Part of a small language model's weights.
Architecture: RMSNorm before each block, embeddings untied during training, local attention windows, paired heads.
Each number is 50 + 15 x the weight over its row's rms, rounded and kept within 0 to 99. Layers, rows and columns count from 0. The size before them is the row's rms in percent of the matrix's.

# down: layer 9 MLP down (transposed), 512x128, rms 0.0299, rows 219-245, columns 0-127
# up: layer 9 MLP up, 512x128, rms 0.126, rows 220-246, columns 0-127
down219 096:42 51 48 36 72 62 52 75 72 45 41 33 46 55 52 59 37 41 56 71 28 65 53 42 50 54 29 77 50 51 56 38 34 64 48 47 67 46 51 42 76 68 54 37 38 59 39 61 32 60 58 56 76 61 42 72 40 38 42 45 32 52 54 43 61 73 65 41 75 59 38 34 42 53 18 39 52 10 85 53 46 49 35 51 67 49 52 46 50 54 77 22 50 56 39 71 58 33 71 22 41 28 83 49 68 30 57 48 42 57 56 66 12 49 46 57 90 47 42 28 28 51 43 34 29 46 52 49
up220 089:27 46 33 59 39 42 32 49 64 62 32 48 51 32 48 34 56 69 44 39 59 28 58 52 59 36 62 45 68 45 65 27 50 32 35 44 52 57 78 42 59 27 83 48 24 67 55 65 62 39 63 31 47 39 28 47 67 42 92 41 59 39 40 62 56 34 45 62 34 66 66 47 14 36 31 59 45 22 38 77 58 38 78 62 56 34 54 54 54 46 46 76 51 60 40 68 30 49 58 56 20 44 38 52 25 26 76 56 35 53 33 75 43 37 77 44 48 61 19 46 53 55 54 64 43 54 46 67
down220 090:57 63 43 53 62 60 54 28 56 80 58 41 37 87 76 42 38 37 44 62 45 60 46 63 62 64 34 62 43 58 53 31 68 35 58 52 51 44 41 32 31 70 87 53 37 61 53 55 46 35 58 59 00 42 52 59 64 63 78 59 64 59 29 60 39 38 76 56 32 48 35 51 38 41 56 89 67 50 37 55 65 39 37 36 54 68 45 47 42 52 30 39 52 53 45 57 57 58 60 40 31 54 56 65 50 22 53 54 64 92 32 21 69 69 33 46 55 53 56 58 69 42 60 26 41 58 66 47
up221 093:36 50 37 60 56 67 34 69 64 42 48 49 47 52 33 46 79 62 70 55 84 50 61 27 58 31 56 49 54 33 51 60 22 41 57 47 51 42 39 64 37 58 51 58 65 62 49 61 30 33 43 64 58 27 44 37 48 52 49 42 81 41 64 46 42 59 49 23 52 44 42 25 35 44 51 72 78 34 57 78 34 39 56 53 28 48 68 58 55 47 38 68 47 23 61 60 67 43 38 25 72 53 50 49 77 59 69 58 50 14 57 38 80 46 54 53 74 86 75 52 27 44 31 44 45 19 79 43
down221 098:68 52 78 46 51 37 47 69 62 30 27 66 55 32 39 45 70 54 61 51 24 51 65 46 56 55 58 30 42 45 48 58 72 51 51 44 62 38 36 73 43 16 50 37 36 68 27 47 49 76 64 42 70 49 41 52 38 62 26 63 29 32 44 63 54 22 53 46 56 43 28 30 72 39 43 41 32 50 61 49 54 55 79 42 52 51 57 64 62 41 46 34 64 61 67 56 21 74 31 71 59 41 32 65 15 58 10 54 40 56 67 52 66 52 80 34 42 93 40 43 68 65 59 35 46 46 47 52
up222 108:51 48 38 47 54 38 33 59 40 97 68 43 23 20 87 52 34 52 54 70 47 30 62 32 33 51 47 51 51 29 53 61 53 12 47 50 68 66 66 45 53 37 49 52 56 43 47 47 53 50 57 67 54 66 31 49 64 47 58 65 65 75 46 41 52 43 77 54 55 52 67 27 70 82 39 30 51 41 58 56 54 37 71 22 55 65 57 61 70 24 61 26 46 55 41 85 51 48 53 29 64 40 50 50 49 60 68 36 59 39 58 70 61 54 42 48 38 64 24 58 62 69 18 66 45 27 43 28
down222 105:56 59 18 51 47 43 25 65 40 54 59 76 31 39 62 64 74 11 52 63 60 37 67 48 68 90 14 49 38 69 56 37 55 70 44 13 39 36 56 50 49 72 48 47 26 51 41 31 41 35 28 65 47 32 40 33 60 37 63 58 37 62 25 46 35 63 52 30 47 69 53 64 57 50 51 27 58 38 49 53 61 45 58 47 33 76 52 65 67 75 46 82 66 27 60 56 45 44 33 53 63 49 43 50 30 70 41 39 80 54 67 58 76 44 59 42 54 64 47 60 43 31 44 38 61 57 49 52
up223 094:35 46 46 67 62 78 53 56 56 47 14 50 53 71 31 86 43 46 47 73 33 55 44 32 44 69 24 35 58 38 78 52 57 80 74 37 35 50 39 61 47 64 31 59 55 39 85 66 30 47 58 64 51 58 70 24 56 58 59 47 44 45 33 51 60 29 53 51 72 42 73 33 55 43 46 84 56 51 31 63 31 57 46 50 25 50 56 42 56 32 50 52 41 26 37 52 62 41 39 61 52 63 40 48 70 46 29 66 64 49 50 63 65 50 66 91 32 55 61 52 60 33 58 63 37 29 58 85
down223 095:50 17 30 51 54 53 71 66 53 41 61 52 65 80 38 64 22 56 34 39 38 73 64 14 67 45 61 37 59 82 16 55 39 65 40 63 54 39 55 60 60 59 41 54 61 36 42 39 49 51 45 50 37 58 24 41 61 34 61 39 53 33 49 41 42 67 71 38 27 65 52 47 32 50 16 42 56 48 63 39 35 21 79 34 49 65 39 74 27 47 39 32 55 42 37 62 66 62 43 73 50 40 30 52 76 39 29 43 39 23 17 50 58 78 51 45 53 57 51 46 64 61 53 61 64 33 39 37
up224 101:54 49 42 56 54 36 51 49 45 45 51 11 45 73 53 59 72 43 66 43 44 23 43 42 28 26 41 36 48 46 42 54 60 39 51 14 45 67 58 44 47 52 63 47 75 54 72 67 38 50 32 57 50 49 57 45 44 26 41 55 61 69 46 45 59 30 73 72 36 22 44 43 55 67 64 50 34 26 52 38 55 60 98 60 68 87 38 49 48 61 45 42 35 60 29 42 52 63 54 45 52 66 52 40 70 26 29 40 45 47 49 79 47 59 37 49 50 96 29 36 51 88 54 43 42 54 22 51
down224 098:52 61 64 46 54 42 67 07 66 36 70 69 63 35 57 62 64 51 78 31 61 56 52 32 24 54 45 43 41 47 66 55 34 11 27 53 66 49 36 36 47 57 49 80 39 62 39 40 33 51 82 49 44 39 67 70 55 17 58 41 47 56 48 52 58 72 75 13 51 60 75 56 47 42 71 53 70 51 32 57 57 42 59 48 55 59 42 58 30 50 55 49 36 65 34 29 48 25 39 57 56 71 37 54 31 47 53 61 38 44 68 52 42 12 43 29 49 37 45 53 90 49 40 31 47 65 52 39
up225 105:49 53 66 47 49 90 39 45 53 78 42 61 56 59 64 58 59 47 67 59 23 50 93 51 24 74 54 69 51 70 41 28 62 60 72 54 45 51 45 80 41 86 58 74 60 44 55 28 46 59 59 40 61 73 49 18 38 50 27 52 54 43 72 08 52 36 37 59 51 46 40 60 49 30 61 80 60 30 59 30 62 65 36 44 66 70 55 47 61 45 65 73 53 61 43 57 70 51 64 54 64 80 42 38 64 38 72 33 59 25 66 47 53 55 38 56 65 45 51 50 52 42 55 45 33 44 63 52
down225 103:52 70 32 74 47 40 43 50 80 56 21 40 71 69 51 64 35 32 32 25 49 66 76 36 47 55 76 65 64 72 55 23 78 72 49 41 56 25 50 70 39 76 64 66 43 63 34 38 56 54 47 38 51 49 35 33 40 60 57 63 46 53 69 18 54 33 71 47 71 55 44 67 64 37 64 80 58 54 63 39 29 40 27 80 45 46 57 42 50 51 67 41 52 52 52 61 63 58 35 72 52 50 45 52 56 77 57 43 47 92 37 61 50 23 36 54 59 57 45 30 43 48 50 29 30 47 33 43
up226 101:58 25 56 50 63 48 61 78 53 58 63 52 25 78 37 66 39 41 83 37 76 42 49 13 40 39 46 37 65 41 42 44 61 54 73 50 56 78 63 53 43 20 54 46 60 31 46 37 62 45 52 64 54 85 37 66 87 75 59 44 58 46 35 54 49 42 43 25 74 48 32 45 29 40 47 42 39 37 48 47 41 53 33 67 58 44 07 73 72 53 42 56 66 29 54 40 44 21 63 57 61 68 51 65 40 56 62 50 24 40 42 52 52 53 67 52 51 45 52 52 56 48 73 58 45 39 60 88
down226 094:40 63 47 28 41 47 20 72 35 18 49 53 71 75 26 54 55 33 72 61 41 43 47 43 26 25 46 48 49 54 43 59 26 40 27 52 45 18 25 75 54 50 50 76 46 53 30 48 52 56 42 59 60 54 50 54 48 42 50 64 56 33 05 52 63 63 33 55 50 44 37 37 24 66 35 59 28 59 50 43 48 77 55 46 66 81 47 56 63 60 58 82 51 51 42 71 37 64 35 58 58 46 47 46 47 45 58 32 39 31 67 33 69 47 37 37 36 61 68 65 33 59 23 36 37 90 41 53
up227 098:58 17 43 50 61 41 45 79 31 28 59 63 73 52 42 62 46 17 45 73 50 47 24 67 48 22 78 62 65 47 56 34 48 63 63 65 57 54 44 11 57 30 39 55 43 51 48 39 68 60 70 55 54 38 58 41 39 52 37 44 14 53 39 67 51 40 58 54 56 34 49 31 53 42 44 49 66 38 31 36 65 69 75 64 67 45 58 40 33 49 26 72 42 56 47 30 27 47 30 55 51 47 42 70 54 47 32 43 37 49 68 67 33 60 56 54 64 60 48 35 86 55 78 65 42 72 17 67
down227 094:39 50 56 29 57 26 53 39 39 27 34 45 52 50 76 66 60 28 43 37 44 71 17 67 51 66 65 53 43 38 47 25 64 39 61 59 23 52 23 33 32 53 34 53 52 65 56 60 63 51 55 55 37 56 41 60 49 34 51 31 51 70 53 74 75 70 29 25 56 68 45 64 46 47 72 44 68 55 62 50 60 46 44 83 37 61 60 42 69 25 36 58 77 34 74 73 45 67 44 63 55 71 40 63 50 57 61 72 39 77 50 49 39 33 59 59 33 75 23 32 59 34 45 60 54 66 14 46
up228 096:43 23 49 37 30 63 58 70 05 41 57 33 48 50 54 46 58 41 43 45 46 38 39 51 46 44 51 49 64 39 72 29 58 81 52 70 48 54 43 54 38 80 46 31 49 34 76 56 37 37 32 62 40 26 57 41 13 32 56 41 66 39 55 76 62 46 44 58 46 51 52 13 53 37 48 36 38 22 54 37 37 65 31 73 71 58 54 39 48 30 61 25 68 33 28 57 84 29 43 62 23 44 48 36 59 51 51 56 47 72 60 46 37 67 57 49 47 24 55 34 56 48 68 49 37 82 59 64
down228 093:61 49 52 52 38 75 52 52 43 38 54 54 36 41 65 61 56 51 70 18 49 51 54 52 34 48 30 67 35 35 47 64 35 33 42 52 46 60 63 87 68 47 51 45 70 28 53 61 43 70 72 30 50 46 44 65 46 60 38 40 87 78 38 56 52 61 69 63 48 33 72 66 45 33 54 61 49 34 43 61 33 56 64 20 15 54 40 37 71 30 64 71 33 67 69 27 53 77 38 80 50 39 55 57 56 47 47 71 61 82 50 73 81 55 30 43 45 34 24 41 50 39 50 38 44 48 41 77
up229 081:39 47 50 26 45 58 36 56 38 36 57 47 35 28 43 38 51 60 61 51 73 43 55 67 52 15 55 32 34 49 61 38 42 61 51 33 58 48 47 62 73 53 63 58 39 75 55 65 18 48 77 80 17 54 33 54 46 51 43 36 51 65 47 56 68 66 62 09 59 62 49 29 57 45 47 58 76 50 47 35 59 82 61 71 51 33 49 50 44 68 44 49 86 74 58 35 79 47 63 73 28 41 46 49 53 20 57 58 48 61 60 40 55 58 68 40 47 71 20 59 46 66 45 54 27 66 78 66
down229 094:50 52 41 34 26 48 55 54 46 46 18 61 75 10 66 72 35 45 54 56 74 51 62 48 56 55 41 47 68 45 28 72 68 49 59 47 59 46 46 56 44 57 43 49 41 75 44 40 40 42 59 17 58 59 73 44 59 43 47 62 31 48 23 56 42 55 54 69 36 41 84 28 35 59 74 28 38 64 50 22 45 59 87 24 32 50 55 36 60 62 53 56 72 61 88 48 24 49 77 53 65 55 40 29 50 57 47 59 38 76 63 52 62 37 64 40 50 52 36 30 60 54 28 73 61 54 68 60
up230 095:30 22 58 72 26 34 45 68 67 46 48 61 31 41 40 67 49 50 50 35 24 50 53 56 55 59 57 33 59 55 87 68 41 46 43 43 64 27 47 36 30 47 61 58 65 75 51 48 61 57 70 44 22 27 48 48 49 44 54 44 75 72 64 47 41 38 55 35 37 45 13 38 87 24 59 39 41 42 55 34 45 55 78 57 70 40 71 23 45 45 68 50 54 42 28 39 46 41 41 31 28 60 55 72 46 74 47 42 32 45 14 44 27 43 53 45 68 59 45 69 58 52 32 51 20 64 42 66
down230 097:32 93 63 43 71 27 26 59 38 53 62 56 55 45 54 41 65 36 64 66 41 63 60 52 48 55 30 73 39 49 64 54 41 25 67 31 24 67 32 47 67 41 61 51 39 52 64 45 55 30 99 35 37 44 44 68 50 25 49 65 58 52 50 47 36 43 50 09 74 39 37 42 28 55 42 72 75 56 53 84 61 39 54 64 59 71 33 35 69 38 40 59 54 15 51 60 47 38 57 65 62 54 50 36 62 59 49 62 51 47 53 65 42 56 36 30 35 69 41 58 68 49 37 61 75 66 62 57
up231 108:62 31 33 46 46 67 53 45 70 43 64 49 48 69 50 56 50 58 57 57 67 53 51 48 44 47 49 30 45 50 65 64 32 44 57 55 48 24 52 56 34 41 37 42 52 45 46 76 50 36 54 63 45 76 54 29 52 32 89 41 48 37 34 39 55 63 39 52 38 40 42 34 56 38 80 60 39 56 98 65 22 34 24 28 34 71 29 46 76 48 35 53 51 41 53 73 31 19 36 52 76 62 68 43 44 13 32 35 27 38 63 72 64 56 64 40 50 18 37 60 34 67 57 58 40 66 54 70
down231 108:66 58 58 43 38 40 39 29 59 57 42 59 56 70 68 49 47 53 33 46 41 63 24 49 32 65 67 28 30 27 22 51 45 45 70 28 46 56 41 69 42 44 68 59 45 30 51 63 43 33 46 35 28 37 52 78 75 46 26 41 37 46 22 40 53 70 43 65 54 54 48 38 74 27 59 40 60 50 21 52 78 65 45 40 42 43 31 54 50 38 74 47 49 64 53 29 27 71 38 24 75 72 32 51 37 40 47 41 51 21 46 59 59 71 30 02 56 28 65 45 44 56 39 71 49 58 48 49
up232 105:47 41 64 53 38 61 35 52 39 55 63 30 47 67 25 36 47 49 38 46 67 59 38 24 70 41 61 50 48 43 40 62 55 43 34 65 36 59 44 35 25 40 29 47 52 73 47 42 36 21 49 84 28 62 18 59 50 43 31 31 79 59 64 28 47 33 62 54 51 60 73 53 23 59 29 73 54 59 76 54 32 45 57 57 39 33 36 62 24 46 44 67 66 57 27 47 75 30 60 63 65 40 80 47 60 34 53 47 43 26 37 64 68 64 45 53 50 92 45 33 68 68 59 31 59 57 48 37
down232 110:25 45 43 58 42 60 45 33 62 25 49 34 35 65 82 33 41 37 32 41 77 60 71 20 36 43 29 47 43 46 46 58 38 51 43 55 40 25 41 58 34 27 43 78 36 48 44 35 59 52 60 50 46 35 61 65 72 58 64 47 53 70 57 50 79 35 35 53 26 85 40 60 25 42 56 32 57 39 41 46 65 36 57 48 80 37 59 60 59 20 41 34 54 46 46 48 47 78 81 68 55 63 26 51 43 60 44 44 51 68 47 88 25 79 32 57 43 50 50 68 48 36 54 48 50 73 60 66
up233 095:78 57 41 62 44 49 57 42 45 64 40 58 51 45 44 51 57 16 71 40 49 60 16 61 51 35 51 65 46 39 29 61 51 57 52 53 49 46 70 61 79 50 33 46 35 66 42 45 41 20 62 70 36 48 53 50 49 43 35 74 51 76 49 68 81 61 42 22 50 36 66 61 70 21 49 49 45 75 20 52 61 67 36 36 10 34 81 59 32 65 34 60 60 69 34 67 52 46 57 47 76 51 50 56 49 58 32 66 43 31 33 46 23 55 70 46 76 57 37 71 66 30 46 55 56 47 54 25
down233 101:28 72 47 46 38 52 46 33 75 50 31 48 46 34 45 58 71 20 50 49 32 54 18 75 56 61 63 37 44 43 60 49 41 66 43 40 51 66 45 28 55 61 52 50 49 37 52 47 35 23 42 57 60 30 47 89 45 23 67 31 47 46 12 57 68 35 42 69 57 40 75 59 74 76 47 59 51 40 42 53 60 46 28 48 31 37 44 63 75 65 67 30 61 81 55 72 66 38 26 63 42 50 25 63 59 60 55 59 48 11 52 24 43 48 46 32 56 62 56 49 27 44 43 46 57 69 63 62
up234 099:52 37 34 19 79 57 31 28 37 22 35 63 73 48 44 64 55 40 82 60 78 59 47 48 45 38 66 64 36 30 34 63 62 16 38 35 54 65 64 41 36 48 52 37 43 40 20 61 55 60 51 78 45 52 22 40 48 31 56 55 56 73 51 43 49 74 73 65 86 47 48 36 45 53 59 48 48 48 43 67 45 50 68 69 44 59 41 59 75 39 57 40 46 61 51 22 64 38 50 66 44 60 37 79 71 66 58 61 49 41 35 58 78 73 73 34 63 45 68 34 51 69 34 54 33 46 63 41
down234 103:13 54 25 57 38 49 73 43 41 59 58 25 47 59 58 79 32 57 55 56 64 43 57 45 36 36 33 25 55 52 33 59 36 59 45 73 57 84 74 47 78 87 41 61 52 45 76 47 56 47 75 81 68 69 48 55 51 57 52 50 51 60 54 43 65 66 66 41 33 23 37 67 61 37 60 43 73 40 71 41 74 56 40 75 51 63 45 48 50 44 62 55 60 52 56 46 47 54 62 43 72 74 28 36 16 07 50 48 60 45 59 49 50 30 33 59 59 30 42 27 36 51 42 47 47 53 38 40
up235 106:71 26 49 65 39 53 13 61 47 68 63 53 58 62 52 69 57 62 81 62 40 43 72 71 65 38 65 38 53 34 28 69 53 51 58 06 49 60 52 43 54 54 56 50 45 21 48 43 41 39 48 74 57 62 52 54 72 26 47 60 47 24 59 32 51 62 54 36 59 61 32 49 21 25 76 62 56 42 51 65 65 33 68 80 48 70 62 68 35 46 26 40 51 48 27 61 37 51 50 60 56 58 62 53 32 16 70 51 62 34 52 62 15 36 38 37 51 41 47 44 40 33 35 70 41 48 32 38
down235 099:42 50 38 60 59 66 63 60 75 57 32 52 60 59 70 37 48 28 67 60 17 56 59 48 66 46 29 52 41 43 49 35 87 20 41 53 39 43 31 70 59 31 50 57 60 88 75 29 53 42 62 33 44 55 55 58 46 79 81 54 49 29 68 43 46 73 46 57 69 32 55 78 53 54 56 61 42 89 55 43 50 66 34 23 58 60 50 55 48 77 42 52 31 24 27 50 62 49 69 48 30 51 62 40 37 49 53 54 62 60 43 42 34 14 36 53 51 53 35 48 74 43 32 32 52 44 46 71
up236 090:41 55 73 58 44 84 22 63 28 27 58 45 67 34 52 50 56 59 62 28 46 37 72 22 70 23 45 66 33 44 76 62 55 41 48 44 52 73 41 47 56 59 38 49 78 35 42 71 41 65 52 77 18 62 32 53 34 60 38 90 62 53 46 49 51 39 45 63 55 61 36 79 36 58 34 33 38 49 53 46 48 52 41 58 46 28 46 64 52 58 50 25 56 57 69 71 59 59 49 78 66 64 39 55 40 64 09 57 42 67 77 46 53 64 48 41 79 26 39 48 61 65 59 47 57 40 45 54
down236 097:29 37 63 61 28 51 33 60 54 53 31 63 50 42 69 71 54 32 54 72 40 51 58 38 55 75 45 53 64 56 46 61 45 48 35 51 52 29 49 66 93 55 72 48 75 41 64 41 43 31 62 24 33 47 61 42 47 41 55 50 43 35 35 44 66 47 55 46 39 25 41 76 59 45 42 53 54 55 42 65 35 54 47 58 43 55 56 49 50 69 44 62 43 27 65 51 43 32 66 82 32 65 06 66 49 94 76 25 58 45 42 63 43 26 50 09 17 63 54 35 64 52 49 44 67 69 51 43
up237 093:81 27 56 14 56 43 32 50 78 46 64 75 49 41 61 72 28 56 65 63 37 56 42 51 60 53 45 45 35 35 55 32 63 54 52 22 64 49 33 54 58 48 71 33 39 64 42 57 48 46 51 92 62 52 47 44 29 35 63 45 44 29 49 38 39 74 64 14 63 40 50 38 59 58 37 63 46 47 63 25 61 57 61 26 47 54 54 67 37 71 45 68 23 41 35 14 36 48 57 74 43 56 58 38 56 32 53 71 16 31 50 45 52 56 61 36 42 56 66 81 35 69 47 37 52 31 64 37
down237 092:50 38 76 61 32 41 47 28 37 46 53 54 76 36 26 40 51 51 28 66 67 37 45 14 44 71 72 43 29 56 49 56 51 54 70 45 51 44 28 53 66 54 46 86 44 29 48 33 33 52 48 37 51 47 66 05 61 41 51 57 67 24 53 72 56 49 55 61 30 55 53 22 51 42 57 53 69 51 50 40 73 42 39 56 58 12 13 51 42 46 74 40 32 43 49 59 55 72 42 49 71 51 48 27 35 68 33 57 47 53 13 54 49 41 51 26 71 55 41 38 34 52 28 56 45 49 70 34
up238 103:53 22 70 29 51 52 34 68 27 55 71 54 59 53 44 57 74 23 33 43 56 30 67 54 53 68 40 48 34 52 62 50 78 69 53 68 41 74 43 57 66 57 48 53 57 27 48 51 32 75 59 86 48 16 78 43 10 57 41 63 58 39 59 50 46 84 57 56 46 43 59 39 59 48 27 38 41 67 63 48 48 42 44 52 39 65 67 37 73 44 45 63 57 26 24 40 44 64 38 36 71 62 45 51 74 66 34 53 87 66 50 34 41 35 47 52 41 69 55 34 41 44 73 35 70 47 41 33
down238 103:34 57 37 23 43 54 61 54 48 43 32 67 59 55 43 30 38 85 46 46 32 55 27 38 54 60 65 70 38 33 42 46 37 51 99 66 41 23 44 62 23 24 69 36 55 81 52 37 28 51 59 51 47 56 52 74 55 54 48 45 30 46 40 56 58 44 51 24 49 56 20 51 47 36 40 32 66 31 68 60 53 54 64 39 30 45 46 32 43 43 48 58 59 27 54 51 57 25 90 59 45 54 53 34 41 53 56 39 65 54 52 66 40 41 78 41 27 46 51 63 66 69 70 31 18 24 53 54
up239 102:45 27 38 23 27 79 42 49 69 62 48 13 51 72 38 61 42 65 62 63 39 38 78 32 54 46 58 19 28 65 45 56 38 53 47 69 48 46 81 37 32 41 50 27 85 33 42 69 27 55 58 55 35 51 21 46 18 67 55 44 47 43 71 55 27 43 13 39 60 38 46 61 32 37 47 25 54 60 45 49 36 76 33 45 54 39 57 46 56 58 20 66 54 48 56 49 41 37 61 61 42 54 61 33 53 76 51 48 47 42 50 64 51 50 63 39 77 46 47 60 39 45 63 32 41 22 38 34
down239 102:69 56 11 47 65 67 47 08 20 43 41 76 42 48 66 37 27 58 64 31 48 69 13 27 26 60 48 50 74 70 31 48 44 48 57 46 46 54 37 64 60 51 23 39 55 41 32 45 34 35 51 28 52 79 34 54 51 51 37 49 40 54 66 26 35 46 78 37 45 52 37 63 60 45 45 55 47 57 43 35 42 53 22 46 55 63 64 38 56 33 27 44 22 34 45 54 51 20 64 44 56 58 44 52 27 16 37 57 30 68 47 50 43 69 52 71 31 43 46 37 38 61 59 54 60 70 48 37
up240 096:54 48 47 48 52 60 57 82 67 53 63 37 36 58 39 70 51 14 42 61 59 65 44 62 43 51 35 56 42 36 50 35 41 37 68 79 47 41 70 52 54 54 59 59 28 43 44 52 32 54 80 29 21 58 75 68 54 63 36 57 64 40 71 74 78 60 24 59 05 67 43 60 63 52 37 78 25 67 71 49 47 48 62 84 76 51 41 29 31 56 60 63 40 53 40 38 67 44 35 38 54 62 50 59 46 37 46 52 34 36 63 52 76 30 54 46 49 62 34 59 55 58 68 27 48 47 57 19
down240 104:73 59 43 41 62 47 47 47 52 41 35 26 47 62 23 41 42 54 67 30 58 54 27 65 58 56 67 70 18 42 56 61 66 50 41 56 46 80 55 13 16 64 39 00 45 45 46 35 64 27 57 42 50 42 59 37 41 64 54 45 32 57 45 52 49 31 37 56 24 67 58 65 42 29 45 44 38 67 77 30 44 49 60 67 77 41 30 39 56 61 53 62 57 44 36 60 41 64 46 68 59 64 74 21 44 55 46 32 46 44 60 58 52 91 65 81 73 55 60 54 45 68 57 40 45 41 44 49
up241 092:74 65 43 67 73 47 37 64 55 60 37 00 20 65 55 40 47 53 71 61 43 35 31 65 41 65 49 60 49 27 57 42 08 52 56 64 45 61 48 33 51 13 54 32 35 13 50 43 52 44 53 44 49 58 67 68 68 55 56 52 46 18 48 58 46 41 46 54 39 51 67 36 65 43 40 67 49 39 57 54 30 41 24 64 43 52 37 51 42 37 37 61 41 61 52 61 47 50 27 52 70 69 48 46 70 59 31 74 19 49 29 22 52 63 20 41 70 37 41 67 71 61 50 49 50 54 71 41
down241 091:66 55 71 25 62 41 36 55 49 24 38 50 13 54 38 47 74 44 52 49 65 69 79 57 28 43 35 36 42 80 44 43 35 65 54 63 50 55 65 29 02 60 44 51 49 59 47 87 35 37 56 45 29 63 64 48 32 54 59 36 65 42 56 48 68 33 37 45 44 63 36 53 77 42 52 57 55 36 60 30 53 66 73 63 49 64 50 68 36 52 74 28 40 29 78 71 61 38 50 46 38 60 66 53 67 42 34 72 73 73 64 43 47 75 63 44 43 33 17 51 45 51 59 57 52 46 62 42
up242 102:64 34 48 37 33 56 64 56 40 63 73 60 74 35 61 67 39 37 40 64 66 37 52 52 49 59 55 63 52 41 60 56 42 31 67 40 40 59 26 20 78 34 25 34 22 55 70 51 59 41 51 25 44 61 64 37 17 46 56 57 70 64 65 29 69 37 64 60 62 50 30 59 22 65 59 59 50 84 59 27 56 65 38 57 24 45 30 48 51 54 42 60 47 61 69 49 45 62 69 68 53 57 32 47 72 42 32 65 48 13 48 73 44 25 52 51 73 59 51 66 60 28 43 45 60 72 57 19
down242 092:65 47 45 54 67 80 40 73 54 61 51 59 52 48 42 60 56 51 52 69 69 66 32 71 29 43 51 70 47 76 52 60 33 44 51 37 55 86 50 41 38 58 78 59 34 48 33 71 36 48 39 38 40 50 29 41 28 46 56 41 53 47 38 51 75 68 59 28 64 53 58 46 11 62 26 50 35 33 29 36 30 57 62 63 59 62 73 48 63 42 36 28 71 53 50 58 34 56 54 49 55 56 43 90 44 41 65 54 58 20 53 47 29 45 50 82 56 30 45 75 55 61 71 66 52 78 17 65
up243 091:29 57 40 42 40 37 35 66 48 38 52 34 20 53 53 52 39 37 80 60 44 40 70 62 44 39 46 55 23 64 63 42 62 54 29 44 70 49 62 46 68 20 93 46 23 80 44 62 31 44 56 42 63 47 59 56 41 33 32 76 60 45 61 40 38 36 88 27 31 40 33 18 32 64 59 83 67 51 49 54 60 48 41 58 52 53 43 80 38 55 57 57 40 64 51 38 44 46 57 68 51 50 39 64 54 27 62 59 39 74 47 46 50 72 72 58 47 14 62 54 57 69 38 52 57 38 68 34
down243 089:48 57 59 66 55 56 51 61 58 52 37 43 46 46 54 21 49 54 30 53 61 39 37 53 48 25 52 34 40 44 47 62 52 47 53 36 49 53 41 33 34 67 38 90 58 73 39 45 36 49 69 53 58 15 95 37 59 42 42 56 46 57 29 52 56 69 77 59 62 38 40 32 56 28 77 60 43 28 46 70 49 57 69 33 69 67 74 32 41 42 50 51 72 51 56 78 39 70 58 68 39 66 55 94 48 81 46 58 72 91 38 52 73 33 56 44 63 57 30 53 48 38 52 54 37 44 41 48
up244 086:41 43 43 40 42 37 65 65 36 74 48 38 37 57 39 53 33 53 66 62 30 49 64 43 57 69 21 40 78 52 65 53 53 50 32 67 60 43 83 51 61 27 29 37 76 69 73 51 50 53 66 60 75 57 24 63 62 48 39 50 66 53 36 31 58 55 70 56 36 56 63 63 50 42 38 85 41 43 55 44 53 46 82 32 64 35 59 42 39 53 81 54 40 51 41 41 62 53 48 43 58 62 73 25 49 37 48 43 87 53 53 67 21 48 47 26 33 71 46 31 52 56 48 16 47 16 42 79
down244 090:56 56 48 36 45 47 47 59 56 63 58 63 63 33 80 68 34 61 52 25 69 68 64 64 60 29 77 38 32 35 50 36 51 51 39 41 50 43 49 81 58 35 58 62 26 05 46 51 71 41 44 23 27 59 70 57 31 54 39 67 61 58 57 46 39 40 68 34 47 66 70 64 48 25 66 48 83 67 44 61 46 53 61 39 31 80 22 42 60 44 37 50 56 53 65 56 62 60 52 35 60 56 61 41 45 57 38 46 37 99 53 44 39 86 53 61 57 40 45 68 52 60 30 60 54 28 58 48
up245 096:11 52 47 33 76 52 47 40 51 69 75 45 45 48 63 48 74 52 38 50 70 48 53 29 43 35 30 59 36 61 56 56 77 42 46 42 53 36 29 51 48 33 51 57 23 48 70 46 69 50 80 35 40 48 34 52 48 21 53 42 47 93 36 34 63 45 80 31 62 61 65 40 63 63 69 47 36 43 44 64 57 53 18 73 54 52 49 50 63 64 27 50 46 65 52 57 39 41 68 60 50 29 34 39 53 79 37 48 40 55 35 60 62 46 37 27 65 45 43 53 39 69 93 47 70 81 32 52
down245 097:32 37 38 25 51 24 50 47 48 54 29 25 30 49 34 50 62 44 53 71 52 59 55 70 83 43 58 23 19 47 65 45 22 47 54 34 74 63 52 55 55 31 72 36 54 56 49 50 55 82 57 34 70 76 50 61 26 58 39 52 17 47 60 41 60 54 45 65 61 50 46 52 60 59 13 42 66 29 20 62 56 52 45 65 69 44 41 54 54 59 59 34 62 55 82 42 37 29 40 69 44 65 49 54 72 52 32 60 68 40 46 29 43 84 37 70 44 67 48 60 60 64 23 56 64 38 64 42
up246 096:30 59 39 44 38 62 28 64 42 58 38 35 50 48 81 59 46 31 54 72 75 18 38 54 61 72 49 17 59 48 44 25 43 50 46 61 43 47 48 51 46 37 46 45 42 63 59 48 42 36 57 65 38 65 43 47 48 65 26 58 50 59 70 40 75 25 38 26 68 71 53 45 46 77 50 64 47 43 73 81 37 68 59 42 34 62 59 49 16 67 59 52 33 45 57 48 68 37 33 64 60 49 56 77 65 29 35 78 67 29 50 69 52 16 76 79 52 32 47 31 39 50 68 56 34 56 52 66